Weights of a small GPT-style language model, trained from scratch on English Wikipedia.
Architecture: rotary positions, no biases in attention or MLP, tied embeddings.
Each number is 200 + 30 x the weight over its row's rms, rounded and kept within 0 to 999. Layers, rows and columns count from 0. The size before them is the row's rms in percent of the matrix's.

# q: layer 16 attention query, 224x224, rms 0.115, rows 172-199, columns 112-167
# k: layer 16 attention key, 224x224, rms 0.115, rows 172-199, columns 112-167
# v: layer 16 attention value, 224x224, rms 0.218, rows 160-191, columns 112-167
# o: layer 16 attention output (transposed), 224x224, rms 0.194, rows 160-191, columns 112-167
q172,107,216,227,155,216,233,177,161,150,197,265,213,211,192,193,164,201,196,200,215,155,214,219,247,228,174,195,230,200,171,190,210,197,168,199,215,192,241,215,193,228,230,182,242,231,190,175,176,210,170,201,233,166,247,208,170,183
k172,112,177,198,170,216,261,247,183,114,163,283,210,218,212,224,199,169,209,200,236,194,207,202,217,255,172,182,184,176,178,187,185,203,192,171,242,248,230,244,213,217,180,196,233,219,216,167,200,181,190,213,213,210,205,208,165,160
q173,101,176,172,201,221,238,182,159,225,211,164,252,190,210,247,188,229,165,220,227,230,174,200,222,213,182,190,218,115,152,185,182,126,130,188,233,227,193,242,212,189,195,202,189,259,211,218,238,206,210,182,170,208,240,158,216,196
k173,107,198,224,158,231,196,273,195,170,202,224,216,199,220,204,191,231,190,179,214,199,140,245,157,235,234,166,235,202,141,225,180,127,161,128,217,215,147,193,151,153,214,180,173,223,240,241,187,238,193,209,176,215,222,183,220,234
q174,115,231,244,173,172,217,187,165,184,171,231,188,185,246,177,161,206,200,181,177,207,177,169,184,193,160,232,217,230,211,228,227,199,171,244,196,274,202,195,206,219,222,256,239,196,232,218,232,173,218,191,209,191,237,129,227,211
k174,114,169,235,156,217,127,202,182,232,206,204,172,205,232,152,209,167,233,139,202,227,178,141,104,237,217,240,223,218,197,214,214,229,211,228,220,212,203,190,214,195,202,244,180,221,211,236,192,209,273,153,198,189,205,175,141,222
q175,106,179,231,202,201,177,192,168,221,166,182,186,232,143,177,187,151,196,201,177,159,235,177,168,166,187,204,210,208,184,182,231,218,199,161,195,139,199,203,200,238,169,200,166,201,183,204,180,168,208,201,209,225,216,209,215,212
k175,103,195,184,217,201,157,210,167,188,215,180,187,241,174,199,201,215,215,268,189,255,238,196,135,238,209,226,213,170,205,178,225,216,203,166,224,147,233,256,178,195,143,236,176,213,188,209,197,116,165,255,236,218,214,195,239,211
q176,076,242,200,197,173,232,182,156,230,174,219,157,219,199,210,198,205,229,226,196,166,215,189,209,239,206,168,175,173,152,221,236,188,214,158,179,185,205,207,202,174,170,187,169,182,221,226,165,159,185,201,237,243,202,259,185,240
k176,065,185,196,198,232,164,138,239,190,199,203,229,155,251,210,196,174,156,222,219,213,198,220,201,242,191,208,218,231,203,215,177,215,185,216,232,193,198,165,145,231,206,214,118,197,221,181,248,242,213,195,174,197,204,185,181,214
q177,077,227,194,258,214,178,219,226,216,203,180,192,139,210,226,184,205,202,142,196,251,215,198,182,179,207,250,198,226,251,189,159,269,167,255,267,224,174,194,209,217,213,206,224,262,205,162,280,217,224,191,180,145,240,185,254,179
k177,078,212,232,246,142,238,204,232,168,192,170,212,180,138,224,170,246,157,172,209,221,182,162,221,172,227,168,222,162,193,224,228,166,184,203,208,214,185,206,162,229,193,220,229,132,233,186,196,178,185,161,239,195,214,213,213,189
q178,084,169,173,203,215,267,197,230,214,238,266,232,211,171,228,156,217,167,152,175,215,206,180,176,151,161,230,209,179,225,235,209,191,100,267,213,217,227,190,204,194,180,234,241,196,142,183,205,175,191,199,192,180,248,227,212,246
k178,077,193,216,199,184,133,196,234,195,219,186,182,121,179,186,245,183,187,278,212,220,243,183,144,226,189,193,253,204,171,196,206,206,174,196,179,227,175,214,166,258,194,219,158,176,176,192,180,223,151,233,211,212,198,176,219,219
q179,083,177,202,174,191,159,230,216,135,207,163,204,174,214,192,191,189,114,160,228,215,189,224,203,193,223,203,217,154,281,197,187,180,180,247,203,198,230,209,208,229,156,282,208,202,197,156,275,205,202,213,203,177,241,143,207,152
k179,077,161,181,266,176,194,211,259,201,192,155,214,182,157,199,209,233,232,168,178,253,204,180,204,181,230,183,222,218,204,224,195,222,191,157,228,180,196,174,145,215,179,218,177,190,205,196,236,234,175,149,207,185,294,148,144,232
q180,084,244,212,228,186,238,164,216,222,221,195,217,216,170,185,191,221,223,145,163,146,165,226,222,188,138,228,246,256,202,171,278,236,242,168,234,167,215,223,226,219,169,212,207,181,185,193,214,190,211,196,191,231,199,233,179,246
k180,074,204,238,235,215,165,167,178,182,235,187,162,214,244,192,157,178,231,224,183,136,170,173,146,256,247,222,183,206,168,153,128,192,154,187,194,175,171,250,251,189,186,170,239,137,164,238,171,219,187,211,218,194,160,216,186,200
q181,096,196,234,197,214,230,155,173,182,178,203,216,264,146,184,245,184,248,232,222,151,200,213,250,207,164,165,179,218,201,228,229,177,251,156,210,168,204,188,171,174,224,115,172,186,225,203,174,241,208,143,179,211,222,227,155,214
k181,083,202,161,192,251,191,204,207,219,208,286,178,212,226,202,228,143,236,219,209,182,162,246,142,209,195,168,226,180,183,139,153,216,233,174,135,202,214,203,241,156,193,153,210,231,204,229,175,196,189,173,209,277,157,210,245,199
q182,086,175,193,255,192,202,224,219,213,174,200,223,188,210,199,111,220,173,198,193,201,198,196,237,180,158,185,203,179,170,179,219,204,206,218,183,210,213,204,237,180,76,219,219,209,168,126,191,237,144,120,230,187,202,218,175,238
k182,073,205,191,199,225,165,265,231,194,204,216,242,233,194,212,207,217,197,204,193,250,248,187,246,139,216,207,204,210,221,193,199,155,205,183,174,211,189,204,180,168,236,235,230,219,191,211,256,219,191,198,142,84,223,146,197,216
q183,096,210,197,192,211,205,207,171,258,184,173,219,195,178,243,198,195,126,224,221,214,227,225,213,236,205,176,172,182,255,215,166,199,127,220,191,221,148,154,195,257,254,286,180,166,202,169,202,188,183,192,141,185,199,172,200,171
k183,090,234,227,192,234,182,179,229,192,181,209,206,160,230,178,203,156,232,202,219,175,209,157,170,178,180,246,187,174,173,175,221,170,187,208,201,143,239,205,179,190,184,169,180,212,217,218,223,199,236,207,178,181,144,130,268,195
q184,093,241,199,257,194,200,220,200,174,218,194,213,170,213,205,186,155,142,222,207,248,235,240,187,179,172,242,160,139,235,214,195,227,139,201,228,226,221,212,217,257,118,250,186,236,161,157,214,181,213,210,186,170,190,187,249,206
k184,110,166,205,240,187,133,201,248,251,211,202,187,203,235,219,219,220,220,235,184,213,247,246,185,165,236,249,211,189,216,182,224,221,244,237,178,181,153,189,273,259,157,240,197,191,181,180,183,150,151,206,215,244,189,248,183,189
q185,118,175,225,239,159,188,173,190,169,198,228,207,160,168,242,174,216,220,162,201,233,257,171,204,166,213,224,178,174,196,233,190,183,187,202,205,160,203,207,127,235,158,193,188,162,188,208,181,226,198,180,251,170,252,139,205,218
k185,108,262,181,250,199,200,213,201,194,169,227,208,191,211,215,229,193,201,204,190,153,196,152,246,130,180,199,150,264,223,180,185,228,198,212,202,203,225,214,197,175,179,164,184,229,194,228,223,149,206,203,193,203,218,202,184,209
q186,111,251,212,193,176,205,225,231,210,205,250,165,213,183,187,175,210,188,159,163,179,171,170,201,224,209,126,242,187,182,212,204,180,228,212,189,165,218,192,177,207,160,266,213,209,192,182,139,176,222,192,160,230,211,217,205,165
k186,102,195,203,223,208,220,234,227,141,165,217,193,173,169,164,202,184,220,171,165,208,228,142,215,229,172,167,170,170,191,236,237,191,198,201,235,156,218,181,128,178,188,224,189,178,219,206,234,160,229,188,135,183,147,219,154,195
q187,111,243,230,162,149,206,161,250,153,193,167,178,171,197,168,171,192,164,213,167,186,202,250,235,188,237,238,240,193,214,187,153,221,191,229,195,197,167,228,158,142,167,185,209,174,184,202,206,169,234,234,198,226,189,225,210,163
k187,111,235,220,229,169,215,210,222,198,187,174,198,160,184,198,207,191,141,152,203,211,191,227,191,200,210,212,190,189,178,243,173,191,219,224,151,223,133,190,151,224,170,193,148,225,213,187,169,206,205,186,166,218,213,261,227,183
q188,111,193,238,252,198,207,191,171,186,224,161,209,189,227,171,175,210,201,145,182,200,198,196,217,251,226,167,188,164,156,200,235,170,165,171,202,173,206,191,169,176,191,225,182,229,196,230,234,196,163,257,137,213,225,170,223,198
k188,106,154,248,257,228,168,189,213,148,169,199,190,181,201,233,168,199,253,240,178,227,196,167,210,210,121,257,221,202,218,191,208,237,151,173,148,198,181,180,212,170,214,204,178,234,225,246,160,155,208,203,208,200,157,163,181,215
q189,112,229,199,159,182,207,163,220,217,152,217,198,215,198,225,169,230,165,258,240,161,198,272,158,190,180,185,218,199,190,202,209,223,138,247,253,195,188,222,212,231,183,209,170,216,181,205,166,191,178,134,193,190,170,200,206,232
k189,106,197,175,177,165,179,188,205,199,180,187,231,161,175,240,183,185,184,196,168,205,190,215,223,168,151,177,270,222,208,184,160,216,194,222,207,171,200,195,233,204,223,175,220,259,194,242,188,211,260,201,201,201,207,126,198,201
q190,103,198,257,186,182,228,196,173,216,229,168,197,221,162,200,222,212,227,234,235,191,218,135,207,211,253,192,186,205,143,177,220,174,219,200,254,179,227,224,189,151,167,219,265,202,261,231,244,212,191,180,224,237,199,184,259,195
k190,107,207,241,180,193,237,184,159,189,199,141,235,201,196,153,211,198,296,177,166,160,203,189,171,149,159,199,187,270,164,180,202,222,173,194,268,202,208,187,222,156,233,183,210,242,185,231,270,257,234,201,183,206,177,201,182,239
q191,129,168,167,191,208,198,247,196,172,161,214,222,237,248,190,224,177,226,244,195,230,178,217,212,209,218,233,192,216,197,196,159,230,198,175,173,230,231,223,201,191,198,185,211,241,179,213,206,181,131,224,169,160,155,215,265,213
k191,130,181,180,177,183,159,176,208,200,169,167,178,222,208,248,250,212,223,202,163,222,226,213,171,243,213,198,146,244,199,225,180,171,221,161,198,247,216,152,173,279,241,178,212,178,201,213,191,217,196,189,232,229,202,161,221,203
v160,080,233,193,196,202,244,222,166,233,184,160,179,167,221,157,216,153,191,187,183,204,222,221,224,184,198,152,173,207,213,188,250,160,199,216,222,208,214,179,243,182,231,199,190,228,203,202,226,225,232,230,215,217,230,193,161,184
o160,078,202,220,216,200,249,183,167,224,207,192,148,200,186,124,215,207,227,217,203,207,210,170,219,206,195,191,200,207,197,223,200,245,122,202,220,239,150,192,225,83,155,212,258,210,224,219,251,191,201,225,227,182,220,270,208,207
v161,089,206,193,172,166,189,215,214,192,190,210,173,201,221,185,190,148,253,221,199,212,230,195,234,178,271,214,137,282,165,180,184,222,231,186,176,144,227,197,238,196,162,204,229,191,213,211,219,215,178,212,180,183,184,215,223,177
o161,091,178,163,212,220,221,181,202,220,158,223,240,213,213,175,168,165,200,190,213,182,257,208,170,155,220,163,191,250,172,188,171,144,196,188,197,194,229,151,209,184,173,211,211,171,216,200,241,191,204,152,198,222,170,203,169,151
v162,089,250,202,163,189,202,199,212,233,166,220,149,206,280,178,245,215,203,240,187,236,265,182,211,226,206,172,216,239,175,232,158,223,213,201,192,202,208,227,218,135,170,189,172,210,174,237,231,279,204,155,208,204,188,214,143,200
o162,091,222,175,213,196,223,179,199,220,207,244,207,202,250,174,243,167,196,226,211,190,239,211,185,208,185,162,161,208,267,196,184,186,177,275,222,210,147,178,141,192,195,162,152,255,166,258,177,224,175,215,256,198,206,243,221,221
v163,082,254,194,171,180,206,186,219,156,240,219,209,182,221,208,216,197,133,173,224,134,232,212,176,135,231,225,214,195,190,162,158,214,226,201,276,179,217,198,206,225,224,227,262,204,169,173,200,169,152,193,209,249,186,215,200,210
o163,089,235,235,224,233,192,242,216,231,233,116,181,196,204,200,188,258,183,185,187,202,168,207,154,170,221,222,195,208,156,234,208,190,205,196,210,202,207,248,155,237,182,206,181,192,200,196,166,165,166,264,190,217,213,210,184,187
v164,093,217,168,183,223,213,227,161,194,264,189,236,221,239,229,277,181,169,199,224,208,187,227,174,217,216,232,183,168,164,176,192,236,239,230,247,190,180,168,212,187,208,207,236,211,184,160,227,216,156,201,210,175,251,223,269,235
o164,091,223,189,193,210,251,190,192,266,201,236,191,182,220,245,229,213,144,219,208,189,231,162,191,178,198,211,207,199,143,192,167,183,240,273,225,227,167,152,242,179,191,266,154,223,224,169,258,193,206,176,238,193,235,226,189,224
v165,090,184,191,206,205,185,206,197,171,187,194,177,236,251,203,224,242,215,195,238,183,262,185,181,231,277,265,193,184,208,193,177,167,190,308,176,194,125,189,183,197,178,175,251,219,251,156,244,273,214,172,221,183,258,202,174,207
o165,090,223,199,156,203,265,213,174,231,195,247,208,180,224,174,203,221,177,226,211,156,218,226,196,191,241,149,196,150,184,201,194,207,231,255,202,173,159,227,193,163,153,218,173,229,232,121,252,258,210,212,186,203,220,186,210,208
v166,074,200,210,169,186,219,191,236,224,243,214,260,223,206,187,178,196,162,175,231,222,147,174,174,207,216,243,224,147,292,191,236,208,174,213,229,231,213,218,121,213,213,185,183,220,230,138,224,169,166,192,203,148,235,174,250,208
o166,075,225,203,179,112,160,207,216,190,145,236,159,203,177,195,146,227,201,190,193,195,197,222,192,194,161,196,201,210,228,229,200,214,207,193,194,207,196,210,181,207,174,163,254,188,183,155,199,223,187,258,215,205,237,152,112,254
v167,084,263,222,161,189,221,131,184,231,219,237,210,183,121,217,176,165,226,175,212,193,184,176,170,221,180,213,156,239,232,228,245,223,212,213,184,240,188,235,166,167,235,191,231,184,208,197,230,141,197,207,231,227,208,223,231,152
o167,087,271,219,212,258,149,199,183,174,204,194,123,218,186,170,204,200,194,169,199,147,201,231,227,251,178,233,205,214,203,190,163,169,190,202,186,191,193,198,234,228,142,200,212,176,182,210,214,199,198,191,188,219,214,233,157,187
v168,084,217,147,206,173,170,188,209,220,254,190,183,250,220,203,223,246,231,195,218,204,212,206,151,203,183,169,175,229,195,209,202,244,175,168,227,155,196,198,161,198,193,164,235,153,132,213,198,178,178,237,200,166,221,225,142,228
o168,085,195,190,128,220,209,192,226,170,208,124,216,193,165,216,169,215,200,133,265,212,190,242,199,188,180,216,193,191,200,222,135,223,195,137,163,237,243,212,185,170,174,181,187,167,159,175,197,190,195,220,225,190,261,170,165,188
v169,102,178,234,208,195,158,192,201,249,234,204,244,199,193,213,146,213,160,209,195,219,200,240,195,158,217,197,238,191,181,149,203,197,186,177,180,214,262,171,190,201,225,249,203,164,263,127,71,174,153,197,189,173,188,179,273,190
o169,099,183,207,252,201,200,207,199,183,171,242,211,212,173,248,185,202,175,178,226,197,190,227,215,191,205,173,259,225,206,151,192,219,122,186,187,220,207,213,212,206,157,212,191,165,210,155,91,236,183,146,202,227,150,149,174,158
v170,081,180,163,183,94,165,183,210,287,227,143,215,184,216,232,240,159,198,199,213,158,241,224,175,207,191,170,177,236,208,178,178,200,174,197,242,167,209,194,140,162,187,197,200,203,201,211,211,187,225,226,262,185,244,152,120,183
o170,080,264,182,178,189,180,193,214,220,227,120,222,195,195,203,198,184,226,200,199,208,250,203,247,191,177,187,135,229,219,262,187,192,168,188,133,222,245,204,174,157,176,211,248,139,205,152,178,241,225,174,205,163,235,206,202,229
v171,083,188,181,221,167,203,229,195,163,215,188,201,200,155,229,232,173,169,215,179,162,189,224,179,200,205,132,172,214,243,183,180,198,175,253,223,225,214,170,222,182,172,201,259,146,181,160,210,269,255,148,201,150,210,203,192,226
o171,083,191,200,193,197,209,181,224,232,179,181,255,233,134,225,154,236,173,208,225,148,200,191,212,148,191,166,209,233,197,190,187,271,175,177,266,202,216,147,178,167,221,219,209,179,154,181,179,205,238,245,247,175,177,200,257,181
v172,087,209,191,196,186,204,201,258,183,191,175,192,98,231,205,215,196,232,189,261,182,200,152,177,182,171,225,217,201,210,247,241,171,207,198,201,146,192,175,136,141,186,170,162,152,225,194,214,213,144,214,197,148,174,215,169,194
o172,090,200,157,223,173,232,172,152,179,208,202,165,161,265,197,245,220,232,191,183,212,256,234,176,153,194,200,207,200,185,196,137,207,170,157,157,187,217,251,202,121,197,154,185,249,145,210,225,226,229,180,256,192,192,197,200,195
v173,098,215,232,206,237,195,200,167,178,187,189,239,214,201,208,225,200,178,237,162,167,227,232,205,206,240,223,161,254,239,159,206,193,189,167,239,209,226,189,226,186,198,256,211,194,175,223,206,180,209,195,182,202,153,247,256,168
o173,093,207,231,179,203,173,188,215,225,232,196,266,174,204,236,217,202,141,206,190,194,199,236,204,185,201,187,187,169,209,207,193,211,186,223,218,214,150,166,231,179,199,298,191,143,196,191,200,223,140,168,178,212,172,239,200,230
v174,083,144,195,203,132,197,193,209,185,167,182,224,215,203,204,214,210,155,170,236,202,171,160,243,141,207,232,156,202,198,224,205,204,148,152,202,174,230,193,268,126,208,291,194,166,250,193,106,238,165,185,198,188,128,181,214,149
o174,082,187,208,204,216,161,197,202,186,171,172,176,180,188,252,229,188,220,223,248,254,208,203,190,144,194,155,198,109,208,176,208,213,209,135,225,224,197,191,221,161,165,204,227,195,188,186,122,219,171,211,212,210,152,219,212,246
v175,080,125,183,245,168,148,203,150,233,209,257,172,201,200,155,210,210,178,184,191,260,216,204,200,210,194,167,187,194,255,209,183,209,170,200,175,269,233,256,254,159,214,211,234,202,161,227,201,234,237,165,249,191,208,203,216,224
o175,082,224,146,157,205,139,172,186,243,197,173,177,210,179,180,231,217,193,213,231,172,200,201,211,200,193,203,148,197,226,237,165,171,177,241,251,226,245,187,187,216,276,215,168,185,185,181,164,165,243,178,188,254,163,208,202,182
v176,088,206,197,242,187,198,171,191,201,148,213,229,248,204,212,203,177,221,214,235,248,184,178,202,200,269,255,159,180,189,198,219,215,198,200,189,234,236,185,206,188,225,240,206,160,205,236,176,164,164,178,198,200,137,207,199,114
o176,092,175,198,250,197,188,178,218,263,231,227,217,200,233,206,198,196,234,221,175,203,218,217,198,233,209,186,199,167,153,180,232,207,211,168,192,191,234,139,193,182,176,216,177,180,124,224,232,165,193,201,224,185,178,243,184,166
v177,084,259,233,183,231,198,222,174,207,190,173,241,235,192,169,234,213,156,229,203,234,222,190,136,219,178,235,137,189,220,158,144,227,196,208,202,203,194,239,179,225,247,181,205,221,205,142,260,239,225,195,226,216,262,233,167,217
o177,087,160,251,203,223,195,194,204,250,250,139,199,150,199,136,225,205,129,232,167,143,213,168,180,235,205,215,155,192,208,196,135,213,170,230,225,214,181,238,184,267,237,207,238,208,211,178,265,174,237,176,171,202,201,213,190,242
v178,087,188,209,228,223,194,199,173,182,215,184,188,237,218,151,240,180,221,179,224,203,253,196,244,204,195,178,176,200,209,186,183,168,164,178,174,152,175,211,186,224,139,166,194,218,200,194,240,251,186,199,156,214,221,226,225,163
o178,088,199,207,176,172,235,219,149,211,179,216,204,184,220,161,151,231,188,145,189,223,191,175,237,218,245,131,209,204,226,197,203,205,173,194,208,199,268,249,167,207,252,206,200,280,217,206,223,215,222,218,168,236,205,194,200,202
v179,090,221,226,201,146,189,206,185,226,201,181,182,216,166,245,181,186,233,233,165,189,271,229,188,166,173,226,197,160,235,208,125,223,234,190,223,160,160,199,215,202,169,224,266,163,215,168,237,226,218,203,169,78,228,203,286,207
o179,088,218,251,211,177,188,215,250,188,183,192,199,231,138,188,188,169,183,152,187,175,222,183,190,218,196,187,197,187,203,242,178,209,111,208,232,219,155,133,221,209,168,229,183,179,196,176,256,233,227,253,187,187,252,157,165,162
v180,082,219,173,180,167,229,241,241,173,175,186,187,229,244,98,223,162,176,181,202,197,236,196,162,205,209,175,181,201,186,203,194,240,199,205,202,180,222,240,244,171,147,172,204,182,172,235,220,185,122,213,139,177,207,218,248,205
o180,084,185,189,125,219,200,177,191,210,138,196,234,197,281,213,180,149,177,177,235,238,217,238,229,178,178,173,187,230,215,180,187,204,154,221,233,212,206,236,248,161,237,147,173,160,183,178,215,216,153,224,220,137,192,232,153,188
v181,077,195,210,162,205,157,238,202,230,225,199,220,175,201,243,153,231,229,178,177,160,240,206,210,210,219,195,279,224,197,197,201,185,224,184,189,194,201,241,253,204,220,211,181,240,222,193,192,103,167,212,190,151,267,211,192,219
o181,079,254,202,207,206,178,202,161,186,176,175,179,168,190,211,195,178,197,225,215,199,122,262,155,228,226,227,204,206,226,199,221,178,219,219,213,216,147,225,174,267,210,187,217,222,214,192,159,163,199,199,205,246,185,150,168,219
v182,080,203,179,228,200,213,167,152,180,206,160,172,192,119,226,214,201,189,132,156,164,209,163,261,147,177,217,227,235,235,148,176,190,193,138,196,225,229,191,248,187,164,239,261,200,167,208,164,258,214,215,234,178,123,190,186,172
o182,084,145,156,194,204,211,222,186,168,259,199,226,228,148,210,205,242,200,163,194,168,195,201,229,206,177,205,190,181,224,257,183,203,220,163,206,173,228,214,218,188,225,218,195,197,194,237,170,218,232,183,163,187,174,169,238,210
v183,083,187,159,183,183,234,167,188,166,209,207,228,196,205,211,213,259,144,150,201,148,198,262,138,215,195,197,214,271,196,218,169,208,198,212,131,222,175,210,184,223,202,113,158,202,213,205,239,216,203,228,241,211,222,245,223,248
o183,085,212,219,182,176,199,174,238,216,221,206,181,195,190,119,218,240,197,182,158,218,184,189,165,237,206,238,150,206,208,253,241,204,155,250,206,203,205,239,191,179,164,64,149,191,193,200,232,234,207,228,199,190,244,193,216,182
v184,077,138,223,238,224,229,230,156,244,182,181,225,158,220,208,199,184,194,222,199,216,201,237,245,170,197,129,211,223,174,203,244,206,198,208,212,256,222,188,191,207,208,214,152,209,243,218,173,169,230,182,202,208,204,192,256,228
o184,077,145,208,253,176,221,191,233,203,215,196,229,170,211,208,202,169,152,230,227,197,168,216,266,202,158,186,265,183,188,241,180,203,197,208,245,190,197,154,178,186,224,178,224,210,232,201,152,135,209,215,221,203,187,170,166,192
v185,087,218,243,211,196,216,177,218,185,191,171,258,193,164,190,168,199,226,181,177,171,208,157,217,169,253,172,177,155,177,229,223,209,179,204,250,239,202,156,177,234,173,244,228,196,269,153,206,216,205,197,211,135,204,191,243,164
o185,087,172,190,213,148,108,183,182,213,197,202,185,237,177,218,224,165,185,221,193,226,253,187,252,189,192,171,248,182,206,208,230,199,175,203,194,182,180,174,195,177,205,265,227,221,184,173,253,191,220,143,180,185,174,161,181,201
v186,084,256,161,222,216,217,235,232,210,191,220,178,174,197,204,199,214,157,175,163,209,149,165,174,194,277,198,230,215,159,196,218,224,218,161,193,202,249,198,146,229,231,213,180,127,162,212,159,212,134,166,220,239,237,209,236,145
o186,087,195,156,190,205,188,228,214,198,247,270,189,188,194,210,153,300,145,149,189,249,207,155,236,179,176,179,215,221,199,220,175,179,199,181,211,195,201,190,235,217,199,162,192,200,185,210,156,159,217,128,210,227,180,262,176,247
v187,094,164,114,242,184,144,186,248,216,211,145,188,197,206,245,232,215,224,180,172,184,214,231,175,201,186,189,240,238,165,221,175,205,210,170,154,193,197,182,245,180,173,232,234,246,157,203,163,203,196,218,187,232,199,188,170,243
o187,092,176,144,147,202,262,223,243,174,167,177,206,196,216,246,236,157,189,200,173,189,190,221,232,212,198,236,211,167,239,170,232,135,187,186,250,201,172,217,165,175,219,188,244,202,166,204,135,188,181,269,210,196,162,197,229,178
v188,083,189,205,218,194,200,180,218,183,247,141,185,215,184,180,223,219,212,183,179,217,239,213,185,147,149,178,224,250,164,230,222,210,220,145,257,209,221,197,174,189,197,157,227,180,192,213,219,235,218,222,164,218,233,174,186,181
o188,082,214,194,185,198,256,197,183,228,246,159,208,167,183,197,203,255,215,172,206,187,157,201,183,207,120,144,229,184,223,190,205,161,203,175,218,172,197,205,176,220,195,148,241,218,184,237,201,224,198,214,167,256,199,215,198,241
v189,074,217,176,154,223,242,172,173,268,211,172,227,174,174,226,208,235,189,192,162,191,229,178,176,211,222,220,169,216,250,150,210,214,198,173,170,191,203,190,209,212,187,187,189,185,215,192,163,227,187,192,195,244,242,203,198,200
o189,076,209,184,196,164,137,213,199,200,217,198,225,196,196,229,223,224,269,169,175,247,192,230,185,255,194,245,198,172,203,200,225,211,187,214,204,260,244,201,210,157,175,209,210,139,215,241,193,219,184,220,229,157,150,204,290,203
v190,077,193,175,218,200,199,191,220,221,215,222,164,195,184,246,209,262,166,252,208,178,200,233,213,219,170,217,216,185,150,170,206,227,118,228,170,204,289,202,179,224,214,182,184,206,148,166,219,283,200,145,167,173,236,187,228,216
o190,081,207,256,201,214,211,196,203,189,159,270,220,210,181,234,193,239,211,217,201,181,226,173,194,237,177,174,175,209,276,213,256,196,150,214,210,238,207,201,185,127,229,244,180,218,168,183,227,177,228,139,168,211,227,188,207,207
v191,085,207,263,174,202,201,186,190,180,203,197,177,151,190,187,216,192,160,184,230,199,232,159,228,192,285,190,183,188,179,196,225,214,257,258,203,160,205,175,122,193,170,204,139,236,225,184,245,188,181,169,218,244,183,224,217,186
o191,086,169,247,173,214,238,195,160,167,219,214,222,283,252,183,250,209,212,190,177,197,247,218,196,215,199,195,155,218,168,213,165,207,200,234,192,172,186,241,211,252,171,217,175,191,245,206,262,220,156,188,183,191,206,244,214,249
q192,061,226,137,184,202,252,191,153,125,218,224,208,199,184,242,237,219,176,199,146,197,231,196,180,214,179,201,186,190,221,224,196,240,193,207,224,247,208,200,255,248,131,210,181,242,197,215,222,205,243,129,232,202,203,244,238,183
k192,059,158,253,244,210,198,215,261,181,222,184,174,196,212,230,180,243,218,199,154,244,189,247,231,213,168,208,207,257,199,164,206,171,157,239,196,171,232,187,195,221,209,184,257,208,146,192,182,212,224,234,213,132,138,259,193,201
q193,067,213,186,129,172,194,174,190,187,224,155,171,196,234,214,191,163,169,225,199,237,170,205,183,208,199,213,227,229,223,160,217,197,205,206,177,195,152,183,170,170,190,171,216,185,203,232,180,171,160,204,172,115,161,184,190,193
k193,063,168,243,195,219,207,197,261,163,203,204,191,166,246,231,187,244,201,209,183,154,220,135,210,178,206,219,222,257,196,207,222,222,195,237,169,203,194,211,192,181,189,177,238,182,221,179,194,142,226,203,272,165,162,232,198,199
q194,076,204,231,195,158,193,189,208,209,207,220,147,158,194,272,255,187,192,175,226,186,226,203,203,202,173,207,241,178,199,229,160,220,192,225,217,206,178,199,196,198,168,200,132,151,217,172,189,184,221,185,192,183,179,183,181,205
k194,065,186,159,204,220,188,204,263,202,220,196,216,224,175,233,221,242,169,218,127,214,203,232,175,166,228,230,197,207,207,202,235,169,216,206,273,266,235,154,195,241,222,158,207,222,213,159,195,184,205,274,212,180,206,205,197,200
q195,075,187,156,208,199,224,255,190,209,209,158,179,217,205,230,161,186,207,227,207,213,207,264,209,189,208,198,213,173,157,182,206,217,182,174,185,236,236,164,187,219,228,254,253,225,219,195,229,255,193,179,181,218,195,190,153,176
k195,078,229,196,175,229,184,212,191,172,199,182,192,238,172,159,196,201,239,184,219,244,191,218,168,255,202,185,167,145,213,234,170,222,198,200,177,169,204,255,222,162,265,254,185,175,187,216,197,159,183,151,249,186,182,176,213,166
q196,073,204,162,261,173,264,210,196,208,227,185,187,233,207,221,175,212,181,181,149,139,182,190,157,164,219,195,213,199,198,241,208,249,162,182,212,192,240,224,255,206,207,253,286,158,175,195,187,208,215,192,176,185,218,186,179,180
k196,083,155,237,195,229,151,193,202,184,229,205,162,167,176,188,204,206,193,231,186,181,217,183,188,158,240,247,232,250,217,254,207,131,200,257,198,195,244,184,188,209,173,206,203,266,233,186,167,164,229,217,201,206,206,211,194,186
q197,093,219,214,193,212,174,219,186,208,176,176,197,221,190,219,176,262,257,166,248,229,272,190,201,197,220,184,160,212,158,219,133,247,171,231,195,186,211,146,227,228,216,203,251,222,186,145,204,232,233,182,207,232,182,178,201,203
k197,082,209,195,181,154,153,205,136,185,180,176,206,248,197,200,194,167,216,165,213,162,159,207,206,235,194,212,178,143,180,206,158,186,177,194,180,195,232,239,191,136,155,189,194,207,194,230,246,226,160,166,196,200,220,207,214,177
q198,086,154,202,233,197,243,244,213,209,195,192,229,186,241,231,231,230,223,199,181,246,177,200,236,151,226,178,182,267,207,190,173,245,220,223,209,211,227,244,175,201,237,200,217,159,223,191,163,164,204,206,222,153,168,183,180,193
k198,086,208,183,190,220,203,244,207,232,217,216,181,236,201,189,199,180,199,132,168,218,191,173,202,225,219,187,200,139,207,232,232,135,184,221,194,231,201,206,241,196,209,173,228,238,236,179,198,217,210,181,196,248,230,184,159,212
q199,118,190,199,172,151,181,195,271,226,214,224,255,144,167,193,211,220,204,207,176,222,216,136,217,215,229,184,193,270,220,175,230,186,247,242,162,171,139,216,148,185,198,178,227,226,192,216,183,131,231,263,194,209,186,236,213,227
k199,107,219,188,173,178,188,202,228,211,212,229,247,180,228,185,176,176,191,136,165,264,183,185,185,173,193,203,241,204,227,154,206,175,220,193,225,191,143,251,215,192,245,159,194,271,215,219,193,214,282,210,179,193,200,217,251,227